Part of a small language model's weights.
Size: 9 layers, 5 heads of 64, MLP 1280 GELU, vocabulary 2048, 11.7M parameters.
Architecture: no position embeddings, biases, tied embeddings.
Each number is 500 + 40 x the weight over the matrix's rms, rounded and kept within 0 to 999. Layers, rows and columns count from 0. Numbers have three digits each.

# down: layer 5 MLP down (transposed), 1280x320, rms 0.0331, rows 755-854, columns 128-191
# up: layer 5 MLP up, 1280x320, rms 0.0397, rows 756-855, columns 128-191
down755:498526562489535509504486484505506479569517482462551484474476525511462476551431429494490545557493499473498573493482542456516450538514480512470506510526436533473514492500401541449474445513541540
up756:456569537538516423535458498521514511440523454544490598582511477480509495454503490420407512493612451477548599504555520480476485496505492518483476484451475446476537461479533461573477535472517519
down756:470548478538465515547545543533462445500491470475599477485458525511463476480511451508474508448435509522524521509481486535533543507556509451477505481532470478512486527473489534534486495521546493
up757:458472454496482529505475522521601470402431495516461580458583446605507546447503534502488482475489460463474457517535497502464552487458574461505493462494471483506506451459525475492484476493436553
down757:489488493487495474488509482536516477496484460513503530500520493529472506483517494508511526505515514479459488459537533493486535519489484485509465512488477474486470502488487488570508491483486493
up758:506472553490524518482504501559580524509463552480476554528487375539479466483441540520488458489497488423546441529549456461486613475550474468523440461514485439520518508485533534524538476437553459
down758:435497505573448564481616528465469552502462483546406460456501537503481533598482457461466453564513480483478443532487493504443460580496562496495525508509559587556467487490512485525509555505461487
up759:422440535571518472484432461511579529484532455507469559502514470563483493454439493417426532483541504438504541492558517499526495450482542508522520487419589521518555486510522516503464547502555504
down759:459541502577425509494574551512479464531552482462526537482489537489494471533478409530459428544519507574525475543429518497602498511488511501478441446464452516453528443514525521499504448475548473
up760:495485553469497491482579530539583549478497491491541525536523438463555573535516496493447512471641531536568470366497576554489479510428478503501479568530477502590518472481526465547483537525514455
down760:511511472514545427501499440536511387466576510486405452501517446561538482478430482451497577528533614472551521481470480526441538486446470551444458530467462514537568425473586498477424482503513499
up761:455507573473480505478490507450540475447505456490465478513529490496510543449483451463495493480599465483534539505510552496438456485552473497500533477443516543479479527493495436533532577476488533
down761:534547467577530502527503548424500550513492494476529495560447472545486600421508466475586550517502524506503491457489464521523513525486488432542426570540458452487552521517489549555472457429471405
up762:518542493481531444515506496502513524519439462507484534567500477498526497499480487491506557455546494519540469542461468498465452524490517554502465449414530477509553509455536516473453581539529465
down762:472462491511500490492513460481498519493486515573506477517444498558496478518515508546469473492499514535478502483532505468510494482495456486498511523572450491510478516569441493488507455461519502
up763:429435455448467522554501532495470541535482487535549498583604512556494554505502490522532521477426515484457512552549530510483524571520494491459530509454512479497540451449506493476476598481512497
down763:507495461478463531425562473494452516493451496458492412475529487520445535584531482488436510515505506458506437454467503493529514533497428506511489515539563519492464510462470473531484476541408535
up764:467516541456471504506543526513520493482508494441550528523506525505445547506478453484478430436506488487482533446481547500516533547508490525530456534517493512574483513491511497472533491453492504
down764:482524524505491447469453505466478550500501484444483452524455502478509499485513544558578490531494525485511499464513485491433461515451538499534487482487516427527499546427534528552440467522473464
up765:509466447545548473505450433535459525459563474457529554525440429508566460501578484461533476519540486448424504467531471446488544492482521498585463527458539498489518452515500531477496462457500492
down765:486554515576491467478499527494497450490570477492568486424479532537522548540464488499482463553521495547569478505481496564506466528504494539535520505408606482492478514438502540543482605513531442
up766:427465455551509502531510476534577501432575508474507517581575388514456598560503448481423529525506533513460457522570531456505573550473573523518522467452476481494533459469457444541472540447477519
down766:473481501521542524490500514513498520529479526448499516532496464517536501476463499534470474518519475473476504517557488511517482550417510480518514488501522458513449521496461477510518491533500466
up767:434490424435469483462458451527574482415466461510481535469549458555517458502547510467566519477521403552567494497530569448483558475577523471518475440501469460511531484474480497512491505494482574
down767:452469539498509560505513499570589476526472480475559438524484549464558415522481533534525498485502510446504540504473442517491432485527517484489426474549567501430480459521482501496530468624532460
up768:445467516530519431456479523456443505483477527487466509475455493507430508466465504493497464447491487538441507491471511548530488627535494518502496522427545429522619469500524500474519563483461527
down768:522503455475463531485502459503549543475481431537556453509518494438541468479517476565461498545531530475497490481518472446543565402534529472436517496552431493481393444526472480535507428553498465
up769:457464502551468460513510424573511463524541564506506582599558492504489460491459455461518545497493583547556499505520552533521504468492461542458469517489536549554426481495494494521508519474580574
down769:504460517467437545466498499553436545475490513497508528407497522492493431469555488469515502517506476533492496519536502550560473508541498563517463469513472481385503584484468547490478522513446620
up770:474510425503473500463525532483535496555464496583530530523542488517495559427512485510557548513500483533536464529535490452504605574529471553440505489466454501472523469413601418546521494476519565
down770:427512543451416488442492484418523526546506503497453623571522553564439493441565468477505419550510459525494484539524424581587448420474495480463484485615507567413550490509441537613513457521489516
up771:481522477598484482546458492547518533495552501544521497538589477589495491463458498500430525480515539523564455464607479547434465539515489481497452497498488462511475468502494505520428561474565490
down771:486569451464489500532550511483567486510486519421548457518463488551530543519494535545476477523501543454471520497549507490610575466463392529527492594519535502509470535513592540533557455501540509
up772:450585511479501527541517513461532472466513499508478562572528514540541530428531497543518445484495449500504563522502543480416523527494581462526530520454483516492522499526485529490501511504517474
down772:495460457487475519490493502533478528541482475485494454423472498456515443519485574410485579469495543443508480495498509469532465507502490546452468504559499488504502438539480539507459475512519502
up773:479441514514455522441531496528545502472491449486501502477499499500524479487472474479491510422534485493464456501561495500493524471497495454544531466486495507504490395487528456490495459502502561
down773:512466501570564457558462471446478448541533532443494509494504492551555565467481514426454518519503532556563480474495482455456504430496564468467427499443491419500504474458495548496505513510522496
up774:494479462486406458511454493514531507471496473501524464535546446492430505493528524576438547430518463533531470520546468510468472498566413426546541482484499490550481474521482508479484487459528615
down774:489461469461458525439529559468411482485507525453525411528501508473520524504489571503492474450560523523449453522560542443412356482460477525534538475478573548510490512481418498513517470541551501
up775:542567496586488495584511438515519515477455476523439521583577479459512481496513501516540494528508493481515526462490487458501533502559482514484501552515450513503488467508514428484478492419494486
down775:485481536468501540501499534510505501525530537461551481456441442551544537488564563479412518509475491425471539526505553507544519485458508467519531485504494484433479424527524476473444488560528477
up776:473485475544511488515512457534479481520524523527499564537534490518459545524496505482514511483520436491538497447514518516484490525546444536554483512477483488488486481517546468513506530487532501
down776:564492496537465519488497520528491563505516473490516500461486541462520463479536468554497450510557529451458466575537519451473508523496544471492511501496561495501522523516482510534482500520484488
up777:548512578557483553509497423489580481425539397543562460574501459520590554403545541486502489554527476409530504481488515483495493536487477448489513539535475580498503399515451403537537537467532621
down777:484492479507506510529499508505499540506534489481478557509510521472499515503508504501477496488534507495503491520510505468515501485495500523485452469472517500470492533530514492490495506471500497
up778:529471552514497517474478500505494494452482441505469503517496496520465444506506511566468532540528501525495490482480550530506484452539516411549518441495528551450515456480507469546470488480469548
down778:489507502509524520478461496423474545551481546513534543537473514522498507486507436492571477490473509527500505499452451512475496539490482584445504507521529482495547510526520524524517518529491502
up779:556495478530478510520475464540506479515569509558555586500593507523515489459497441461497522463482507499465591449551455490500480542529547461499545517428508521522516449550558504560485472526562534
down779:502448454492540485522462611451423530540552496385500533417561400490470579460574468535491471502516518480502492534525504583476471567538534543527498499403513447556512600490557539556439578464468442
up780:416448506457466492511495414550522473490520424496509516460472446493483474471552437550513500501518479463501580474467496420499532505514536452539541467463413473509581545459543443608462513496522544
down780:457457583519517558465467430489501516465425573505527538424489463498436510538515447447455457516487504505577567599480507454559525525504503461450553469556430426490547576548529477457554514533510511
up781:503551435543489462478519482550553484507470478481472554447472581575564519412523534513523516471561493559559515482555510558504502517451569542510454527491531579462547492500477454528522420525461516
down781:431521496513498467417456443480473514504509570477460433500530490523468503488525538601522508408475481535524587533527483478546494453598512441467479439436432412541575466471572443509486576537523578
up782:485503480458523512487477548481522516538487531488490539434508437525505496442473471532525465500472456474536486494544485493496544546496557544452468481438488483479539483426481473535399521442488513
down782:519529488560479533451489542492562515517481504483483506411503519445469526508468533454510523538465510521525480481456549574505524525485455518560497544573487552487593491574467505463507439542470478
up783:555471538556511492530505487492483560438473486466385523481591508454523511519471419482477522475511590456515493519550549427493455507547493527512534521456511534495478502456571493525505517501535539
down783:461516488464537536468485434478530489582484525500498486476528525571433597518468510549517399527463481502461524567535483547513514487522543580491500536448512425549524473435514518486450521495495531
up784:521464458425476499462453501511581501480527475497572488527527436473489548464440475480506473512512485486500463469543514425463496484469432450502545464539548481535539455477487439596455514448523503
down784:532494493580461563516460517434519487560531461450442538450469472531492448486571514432504543501502591502495511516543447545517603547478499524467470472551539465539449556601529483555564552431513508
up785:514417521473507537482454481502521520473486468505485545476459423534425533478516442454501479488444503518424484491561484491434554596514551489499526477471498512454581488493442478529444534468496507
down785:535440470449499558494508488537502495504522479527488473469540516456552495509489597542519543457522510469512463473488481497539512514471475497498421523548525529443476565481597493507494433495558474
up786:509483516445480551497507528496468523490484452496594599548503441526466550449455500502484510491497428504430439481486499504497512516476532558497442538523507502495542429449490483613429498461478481
down786:467512479482523523464490498468525497443491527456512516535499518528489496520514536539499480527503449449533451506507538516483485503475510434488441508524473522484544532479432511473486511492509476
up787:524433471567501505506551458509504561569561525584423548473474510544492480532552498537466482457522529564462497471598560505425449486532508562494427524502527523486493391454495567428560469513499506
down787:511508549540530469553523522516447499450453500545564540497527498445477515561436531550499525468540570483467554471494537476518499498507473480576533448539464482545478456527504467443487424564458580
up788:452545522508497422525477549565568546480426476536503551545525498468546535550455527460527514530568432516437519509533560468505488520509466439429502538452450472487551521519554446532509535458501539
down788:476536528536452512453533540489553459496487435561487470510480488559501445492493553484487498507485521491482583484446465438434604530546463407547497478511485488584569518543506450578526450512485464
up789:529500509521529515539498497481532579444439512524462517438453453555410499464524461517507499456500451451571444526519549475392545536448536434498514483522496506453464456499507512591548581401463534
down789:533496527471538534524546501502507542429466485527490504484439414458440492523466463532459449468514573491510468526485474511458550484515496480513461477498449522460519519431540468486518465527504528
up790:531412500539448518467562459537514526506513485461450500552553499450490483560445521519536536498508544485419510413494480497469543439470514529477498440456499563528520483517526462515461529482543574
down790:554477503436475532552454537454456551440488459468518563584447504516531514446515486500515532441481537436470447493445504450525519603518539512452462454515536455509482520516499495559545471498508510
up791:445422506449472422574534542559523458427470500515515576558579522556440535508479401551455458507502536465596520545502477532502536530533580513561455442509507444571450448490509465570437500475501554
down791:564487483521467437485489601466520471535550479562598526465516485527529528440447473553507464457545440489581526478524593503499572514498474518475525573460443502612523526520474544543546484519526490
up792:550516456500507501569507491420548548470490520513569533561592441559446484510480507458518534464521501525524491419485542519498514548517459413491463478447457486510469447519500440465488566451491475
down792:524485532505497485489535491551447471530502575582497492512504549470550482544450482426478508455505485501490491565528480511488492498530484541523644451475490509543508484554472478497467460459448555
up793:575500457462526469475567528479517520539500495512538456470496512493493540499490426456574520390511490465428462517484527503468535577477507485475580461484490532538499481544542498555526489464465475
down793:442492493490536474537474526547516517481538456499502431477560486572463449465488450532486567515524491487540538501478552419443524455507512447555508563522519528455466485458503553470511501451506499
up794:530499534523493466619528500424481533436530562462547520481564456533465459513459490516439442404501513519540535496495568399479487530493444535481544446475521487514486461460507520531529573469467586
down794:463489410514507479458580453518450539527507541486462448482448551439477468512520480413468479521481511515421506490524521422499570500547562488542473451545426513470564460468481498444515507533464537
up795:460475457471500479532486458534543531506480531488504493544509466459473540535498520508539546516506495470495456513533496482487529538477456531602434514536530484537487531469565511503470451468496497
down795:514496461547499477542515519431481478508489544536456552490519449575498513484511580481512507576507483521509428579537477525544469574517523459543556464524537469481514530528504500485507514478488486
up796:530480400512481536570521497604544609513436398511483497532540480465519543425477527493552562516536533474470475510613487529515502533500457445531520541486465516555506505453508522497506519405502492
down796:491459487526489539526439512601480512522529517444593503444496522558483465514632501476469476600535463433534511521495498429506508541469482552513506498494496454523503539493522499460529454531451617
up797:411416549503404495502497520572451530468488498441475516489500418571433525501490430462441525457522513513455480488549511523498567527454464537573452529464458420529534463439479430479487496498572461
down797:438501584523568550414565515510488473507455502526425470541528475466506481531464552479505538491525465496435423544495440489437579473440430511518543576536439486444417442561477495510642562470449459
up798:454558546522490503510488514508466481502486525481501543494500466462487498457578520485520471452517449490492525460468500482530467555485455454529556426499423515466564434523490467522559566514548548
down798:436469488462446527429486444464585529502497434520454525504484516548512543481492572516470461526554507481480501497512514529548437496541508443500510559510468593569570505509490501551470499480433536
up799:518425540505512521480570497455514567534518497439527540534482497463449513462467456473460511553501518472488466486539443442441594462463486520529461477485501468517451471508534462484491552528534480
down799:529532519505585482497443514477540457475451517594467518549484529554498537426546521446507552514502501506473532526509430592414473559500494444511500456433468444620460531494472521461494527557406485
up800:538549527544444514568484461441556476416489491546510547462491492466452504546497534525486521553473440480509504548554506509495551612473514451544466497465500464529461533444567549527575545488428506
down800:505477474581508518485509537520494485514518496524527491455535455420555475581536505523523506462419571530503499498501478497531511488491555458516447441537507450495506456406541484422416414481578520
up801:518475539503500463473550511473542454438472527596539561568554481466495524535478523543494529509508468501498557462486463572470491486497559444537483444425454537522514523505520383519499459424429546
down801:467499512502527506444517541478435531572447518437533513531547483457502541494521508458487505482457533548559475499494574471479459507487515483509496522515552545473566470500450556476518506458491501
up802:488482544531475495537520453472491547438489510460524508525493483531448521490543518512432549511521507488509501498508536514505491484525487487577542464531494499491544551501487419498525545490481490
down802:474493487514549489543535535496480521535465514531464534505526528463522533524455545522508458517485506454537516491513487503517483482502500501453510530427492469510449480533514526495494438529533498
up803:485515541475451503490512489535467546482452480470561516476463442487486533451563479477485509549539508494454479535458492441468509539422517515463455510482439445516582495490503469590441507489459524
down803:502457528516528561478583527563502473538518462569560507556471472512489446522474492441554520505513488543562511486522508521515519479535458494434553516539477534461487458480413492464530480509489468
up804:545529521601557485520531468423477524467509504568531544494520529577457538534467477540533514466470446514527524453495460504491507535405550523590498466424527512484546491514505487489472520455472478
down804:534487526465457573544485537610532467475520444472423453515482454463508521502538510508482522533501555481542484495434511525487501531527470500519522500521457538483498492472424473501558508508434501
up805:470428532455469507467473479539543513493480499452520508539525495478495485461475485492475496498515459499533480499523515498509492447586485502586538464526508491505504487471546493496473507448487521
down805:523539460497529509504528495448459549547542529483480515491488541485513489495494485457511436494475516466584531532450517509487495461414559561502472539513525513554461508544435479515520518531536504
up806:489503541461499564445525516571503542486477436473470522503468444488495446464547524602513569473495551502522452501503442505386489469475573535558537471496410508578468487434449534520518481491520526
down806:508547540583481547489483475467526499449536502494485544418511499538474421475500553501473528457465484487524577474522492532476432456580489472470471455477495488517469462528501568541456491513442550
up807:578501511507492543511484479485523504471550481494502530505549516504480511444456440502490526454487429446478548467539474513513496531510512513528510523504513500556483526474442481532386614425510573
down807:508509522488466489530453538522504492517513484469477500472501534474514481510508509509445536478539535533476477456524427535461495445558500541508500538477465476476459552566561519486499468503544538
up808:465542462476513487524561490493536497506533490584521478511500549484443501539459429510497443502498463503539583506477489467487534536531485511507465408493476493480531529493601551487495510544505520
down808:455500533495445537530488545480539496532462478454506451500505446454515494567434529565462488507488490526483462576430468488556519467533417518472495469516528489500469552512489466457560467508449505
up809:477496517536505468487422466492463472473544494556477472513383523560541481468522523516567472519533531471514544481511544522484491498446492540496498540479558530520504482479500471484532499558484509
down809:537508488453509536454525476482537517569498511485484509506522464499480558475481470508520492545457488548548461518497470508451472464511471488474479462519458473504459594509457485506480508534522466
up810:507516502509529462436515444413522532447483513524521525548502477492479496514444500518565536452529555555524496451580518527504464483534515548501467475484569482568502544361551482513497505440532508
down810:542517466501475509507460480490534511461520524490508505521493497493504496509507526519514526530467531450443457510476520488496522541502521491494475507526486548485482491494444485491525483468486477
up811:487450523543526477573501443472522609448408491523507477517497425519527512557543515464419538503517528536531460434493501482469478529487470415510477462495535525479592477430514534510498502505482552
down811:508495451534549503445471489426590493492483430460494452552529493540526555516508504535468512506448548413465425510473522549465520545533550510491451536499552503467514576510465447511441420523507485
up812:421421458571460518499534556545490502551524422520526525497525489501500528428535521473486534482499413523547528466496487542457490532475517493521472502503527521462508538505480528448527563511500528
down812:618586530511427552466420411472524467464531502560554402542482457440616438495575426523525480569558464512457456515505471522474556541526516484409429464468497549475493514481433474491528392519614490
up813:499467458517501488482560514513536466481545543505523505472477500515534484460444442496523495514531522509536516449528537449477499473517436558445491538454502487530530435524496492534542499486536494
down813:533522451478507488499499458475555495463540450498529485533564495500437495483555536450494525545452514424492503482495495529438485469514560464553466474487542577499506464467484602536451532508524508
up814:505531432502513478549529551513451559582498484565547513458506448521493519493472488471446545521488443558452592407472521508551517555471531504473477496463533537528511444531476536489449520525519554
down814:480472436521506441458554503523497455524487453533509529558528502447518515463489452503597454445545552578515511492497496428513571498521522488428476555454456490565460529459519492515503493487521430
up815:541454507515475437500516568426502566499500426475488513438482499496518378455463388481568418398538567543465542541503506504425521553491512504449460444545460511515476483430510547527443581413476589
down815:506551481477462399544467518477472496504455488544437461425479453502464525520546495465493520480585524459519582530457514497552556509539498427478472502541492586468566506525501509527490510475511505
up816:490489502478528519543540506431644551442511392484489482518502482515443505534471509490459436484525575520543490453564483507452505475521560479504560449488515534485458424452547486514478529472481466
down816:572532550547451458539533483531446521458474528536470522498512409464501473466566482398526507517478536472480584497520445564473508415538477530504505477571496527514547508489516519534457471510568470
up817:466483465473487442449540563488528492408498467547498524557534483548554504450457540539452518521507490533464498514493507525554540524408620458533520413403481493511490441482492454595476503473464489
down817:564485491415541530553488504571484446533466592527515425570491466532507470477488480556506531483490523473506476487473440544446458515460412484546522504474465525543465533480557507482475483529462494
up818:520461508488500406474510509469546434537506605554480544551442482539469505474572471577542528439503555462522551457452555494465507539476430533427483455498494533498474443491486525536501575470484527
down818:464579467503591499530413450486524478421588522545475501481490496406501550497493523480413545522536543531488543575499581523431441549563488442528506487474473493543490532467496504475513519475460496
up819:511463477500451569492526517513558538519539500519466564441505506504576551519479466433356463459592442536485478467527540554489479519498587473542562520476451577531518458512431528517499493453491522
down819:539419427418527488415521508535476509508542545477515586425511432544548470513547470448554445501507451582476507492538451552472566557487522516399439488555447472538582516526498464409459538494498453
up820:442462557519493506490509511539557495456473519467483549491543524488482476497450468481504473469499537474530486487537487456516534484545515510478524477506473481573502481496515437489467488405480549
down820:553491468505485569517534493532483511523500526484568520527547514549553567479470473522498483518514519485557493553495477520497409467459530552538483494489518507488538435486494482488511503552491453
up821:446454501505453460499517423484495453460476458556438500473543493537470522427498538483524490413494546510422541469501551532493561508465510498461537492524495438478566413499534454542509582439447581
down821:446486497518459481524489476514519474513457476465521455534518501536461451471433515481467501517534491537484513469506523490507460496559465501481518498499492454464497502502506490547432514495496508
up822:550492454535474528583486494528525531532534524495447500472515460481548524471555482501529503449485522500496476458560572447418482459615464499504482508474457465531495541441500519579482453454486501
down822:460450489560559429551476505541553527514526534535502465560576520492494527467599572431476479489479416621468523462462596444453513535445492491516456524526576481455494377490523500485417538496464458
up823:492499540510511549539480405530601554417550412558494602534530498513602554545548535472559439520552536483465481477582440460481453516490523446527509459432477506519543444459538454445546522465437533
down823:484479536499476469543568457369514498456463518522453501491475457554449522492452561519508441615460482489517554589542437535547520501514501462449522509506542460518544491500520404451530606518481501
up824:431450563475455491457520493540459557437534485451543518531491408462441469466476491471513471453555555482552445454465528497491519494483515559514480485486468437481539521437591496540454546507525503
down824:562498484473484578496500528457451534571500561498474476455472488519541443508439517441534499479494559481528463519403506475461541474407543504497573486509459483523466533463495453507504503563549510
up825:495438484523479552560481521459475563523505522487406587519519466501537516441465473529466478477572436549549412473519558439496530458556535491606483523497460522501475485471543516473533538499593537
down825:609512552545533480521509460506456416461547563569503572547507453538527445387489509427528543520500451488506605535543455505533498579544457425496459523468511529441534509383500514445496544459501396
up826:505556507494481524529481471508475506432455521433523527493493495506460539470560556446501483507543434500499542524477477471502499479436529479579495567446516521497589493508496462520425534498549564
down826:461473479512423544579506542564531536550498508499517569532494563481522489468500466521447543419538505506524491493592527546523538478476472528493486507512519433503506532529519555532496452483476526
up827:530447574457457502482514511482513519461533532417508526439478451503453443535470473546480426503496513444580436419564509419432524456506561471569471461469559464594513505500475508494501548500516496
down827:488557499477457468543370487584499424529551610446487462462578505519549523492586557409497493500546562504564533505521483587480446522590488510533497473565504523467517466507437485431458537470606500
up828:552550459526444480530504470478485578505494448456509506489506427592507491490470503489483487566534482474501396485559463513437531468544532518530464439502518517530506450496506490575531483488499505
down828:429489491506474594503412483502479543472516499492471446490482524546502487486491588580521555482453512456501515519499404478465492468549483483456578444432544543524507520440473422537468515566469547
up829:496459545504508441447461482415482448477460497481527504486479454518409463537555472551523488470431510528497469512521527460450473504485565430552433418404538513525534447490566534537496487499493524
down829:526494480503438518536493521551487504466484562535574521449502488447546560545523502542529437415512497532527526456497467504532672542447516482498474532522513454551483490543451447426576516482394505
up830:485516505495472504486533474524500469498489503500473501538580498519501532462521478499488519478511552527497499492527550488514542535547455487491485557494515481499478509450455493543541523501527529
down830:546521515515565492495535512522457489547466527568493502551493444461508555506465546564443501503493435516540515502429462530472502501515527530494471521456561431487511523523549501487508497463520463
up831:442408487441526450518479484579478561570511529527450525544467448530458489465498459489511529447493550533522487517523584507487514593533446494532477434501464424483510484406480427501600493505529551
down831:500512501506500464535475500482526489501549524462448442539435483420489526587503459410565476457499513509518553449449608569492474494571465456570461458568479514504479461570451492528463557522495495
up832:460484561478446452507462516511546492453506448500524513524449460543487516428555484588537443463548567453483528488469590513470503566516516480464472534531566481511436513449519556485571589427467481
down832:430494430455450501455489561455533454492535531491520500494542540568502474425470544477403512488495501511482546530518389460525501526549517437576568512481442429520500474527556515418484383448499494
up833:489584548564516441496534565493595510556516519497480597489431423497508514443523459470567419520531450416541532494543440386443502559500496442503536487476447444482595512497637454505501528485472629
down833:480461528553532472414490455514616454502523541490547490443557465585443484548518437483550448545429479534461462562408531528555567456575436482509489584532467549579483496505543480507493527535581506
up834:515547533567562522453551379509566516467427544496525531529460490555478554501496461530476481475494463447542474502553504516511528454490556487443520482404489444501505472477486400504583519513490530
down834:572484511468493569562567564477525494557429463548529435445488496546561556464518444527529510569524476486495532459510487514506544450506515488444451452446533505457506457464502502487481545466569568
up835:508444484492461513575475478457506512497524468521450512511518534543496520435515520530447506470571465497530501497480491501435550453526524414463528473428504500561461481509445483553540590413512549
down835:418500561501497506549522485485564536556524427432588436544396482451573465528483474546505495452558577407496491474513493420497492485487460557424532479526554534537465541564559503484505532455570482
up836:438487447511538522548434482568479526500504452496475552511463457494495471453459518515477428465506470480515538466518576445506555575483531524539438485521544508477598489508538510504454494450536497
down836:505545568515487532541559536547563432451483490484487476584490493497474513500502499521524520489504528469487498517497521523546505396540493449537451525519491473457456478532477500608471434493497456
up837:424550542457411498553513517533460497446479464500436511542483478513562523449517411560550551530569474412581486448530550459433529462533536468552545537453494523525526472471458449575537500473521513
down837:600535445497510534545420477484507566454531460452527501488478514494523537553464508555509523536429539507518518564505476573475590514505513461473497532530474443464543612466468503450474477456441520
up838:531523516476459447460543501456526509525473528581498486458462446522460472495536448529522461504500515506534452449543587481434599572472524467505460438492485489491525441476513493493543490498499486
down838:421499519602463503501556494467488516506546543522582539474534507524527491498537489449561495553517487474499498502448541495465549531513430435441513556498475470493503492448493486429483525559599544
up839:474524531466425573531502454599473540515576478542474526492444462523476500491544528520475484386535460520456578442458527435467544494530518479500548471401499454436513508541454504533546521524467507
down839:453474473552627461508567502463527518435553534397519464436485479579510551519527551496527492579450519530484477500461445506549518485556521477463496576537494493513531491534547468439402547465503564
up840:516595509540533526505518513462524513529442484528493481512521524514497520477460495489418413524515344486559559451504475416534540503523486495560484508512443544469514431465483433460526505526546560
down840:479512526446498499548494517491503523493514571463523528505474551545533488531598516524488498584540451504494497538539529533552480533467504530481529520526530570449546577426486508502547513425516524
up841:525522464498504498524555422490535488452469486516533513478507519505515494493576498580453534530504533537443538518524547504481495541505497510431511517519500455443538517503486515504509499501486503
down841:498467550466515522477488441503488545472519475514522497521528485452520568494455495493514534526491482480541577482510518454568527486527483496467496511516521471473479513484484509513477470485511497
up842:493423521490478477541514421532481527513522540501547382552474442458504544485504485453471457421536487496562557522506516476452468524613444514492561525477474423493546402500513506511481572452527547
down842:459563481487416548450454515468468533498449458547503552480563469515462543492491489497518534503482515538535428458532481477515538534467576416464464486433462475507478517442564503490485515447511445
up843:543565585493525452521479458542511471503451533497555481495450478544454426485480495498483507441466414454523558548498530499465610519491568506519542471508491506537485490533559381504526524500494589
down843:477431490496493439570549537509608490563573526469505546476488500536477552426476525440487542518540512526573589519472484481543525479551437469510508520453434480572537548438493520505482555482554504
up844:473503493428452501467511517452533440423459546470576538544459507579529507517490542529466489509505448485515487434498480546477456464481530464502516504444528444545491515531540485500459507442444466
down844:527517595490485443529461511524557475502518465466532486480514557524564486433517467419517441449534537449547480518419458493521518531539520448532487523539552519446460450502569563502506496479494513
up845:464456497507463541479522495571492525463529472547448507520420392554465485478451494522515508412517524475494533438515540383479582448582476527526544474529506490535473442459551504591576553446519538
down845:402495530581531486459508503454541484442596575475499469544482467464525504472539460435489513534523561507506517500572478448516539495544465513544549577451483396489530541512528464484526480436479480
up846:427540495482429524520596517489586453484522517561496477490501474415520493465511474542575480461532564539534462446567551480473520480481505412477607476480415513485557517453542484510586519486502551
down846:461531562535496478524445480481461441554415517454456506509468534512532445482463494574524488469534447490431440484532492560564447511505550501473470471457540531486518464449551496488463512460529488
up847:483471493494468481476512508503499520516483479539540508511495486534478491474546516503501550505538498543469536460509532524526471507492543468564476499478522514489477506500551506505526493521453500
down847:504496476509490536505503507518479548494502505522540510516569486398510508540492469513502472514456430549523490514458436452461449437472540495485513483496483539495480492520518532538514511499547467
up848:490490459498455447532464427541482469370520467562500501473480517508520476532550491485471612555526490505458478477524542490460484582550545488496486493456445454504593582443503506578486488496520549
down848:526476480514417578529458536466532450529503490447498457545472453490495542473494565406495521500526514445501476525533466477536559456580534554469434455540622435555539445544581462549505484436522486
up849:511530539469584569575478531528599479522416533495477529484527535513468535449475452481518495468551463511556488551521494430501547518574522480454542478498446461489551491487574541489515499496508556
down849:519493521492482537508519500501421529435461425446491473534439492560502486496474496446563512506527407469411436525498526534547483499507573515559416509457618452503474494555471510559482459460436494
up850:472497552585499492455486499513505563505526472516496555480460531480440487451484515465499489477497415510574497484522513538509455501498479494508464511486543483434463504529510482517515488510531538
down850:526528425465518473550496442437545436507488493481492484539552498565470461503468513561485480529457516492434506526495486463513481498479468502493554457515475535542474491517510456486524538485507434
up851:400456457517477458465548536517554538449439463591505497548517536474548534465496518538533546532540533538517567540534529494484483530504492496449506479445421481417554529484528464545487502514467573
down851:516462427558560605565508463445554501518421490476488567542491515475627550522484512471556551507546546455548546549504488492499506521543559409604466611495499501491466473532518543459527538479536506
up852:529468506513494506590473433495494536549555443472471536543378523399470508529567511471387489523560492502492549564485514491487485550458531476550450505484544529508574515534540469476532534526522584
down852:502450530542549392513475473536484428490489470524514451544455459514521527531506479496537522462586540533548486516533480519439480516502390489500516493453496496453558526462445477471480416476491449
up853:553535539497507467549500447461467477530468491435519446473526442487524434540497490487538527505462536488513513536504477425478480542488545516564537474498440512570558511476587467527448504509555490
down853:492596446508525503532495468485497506480430425523540511519424458474522594482499564493472493467490450472473524492445567420532439486530516499539462490415583594516582421555480525505487547479458519
up854:526512540513469508485528534457472485442478546502518484500527452536495487492471507512553474447497512452543417521527521524476463511517472445522564494503473517543514484497453468466523490481526489
down854:533521473503526477517528460485507561533515465519510504461537504477490496514441408525491546488486485523519496487468446507463520500458523515502445525471540514496454484524508462505518489508544549
up855:475451456462471434470601479527550589546456534568509485578599454508529468491513478531516526491529513596470554527477463476461486470606424515453490420479452416499481408476556475596422570454519544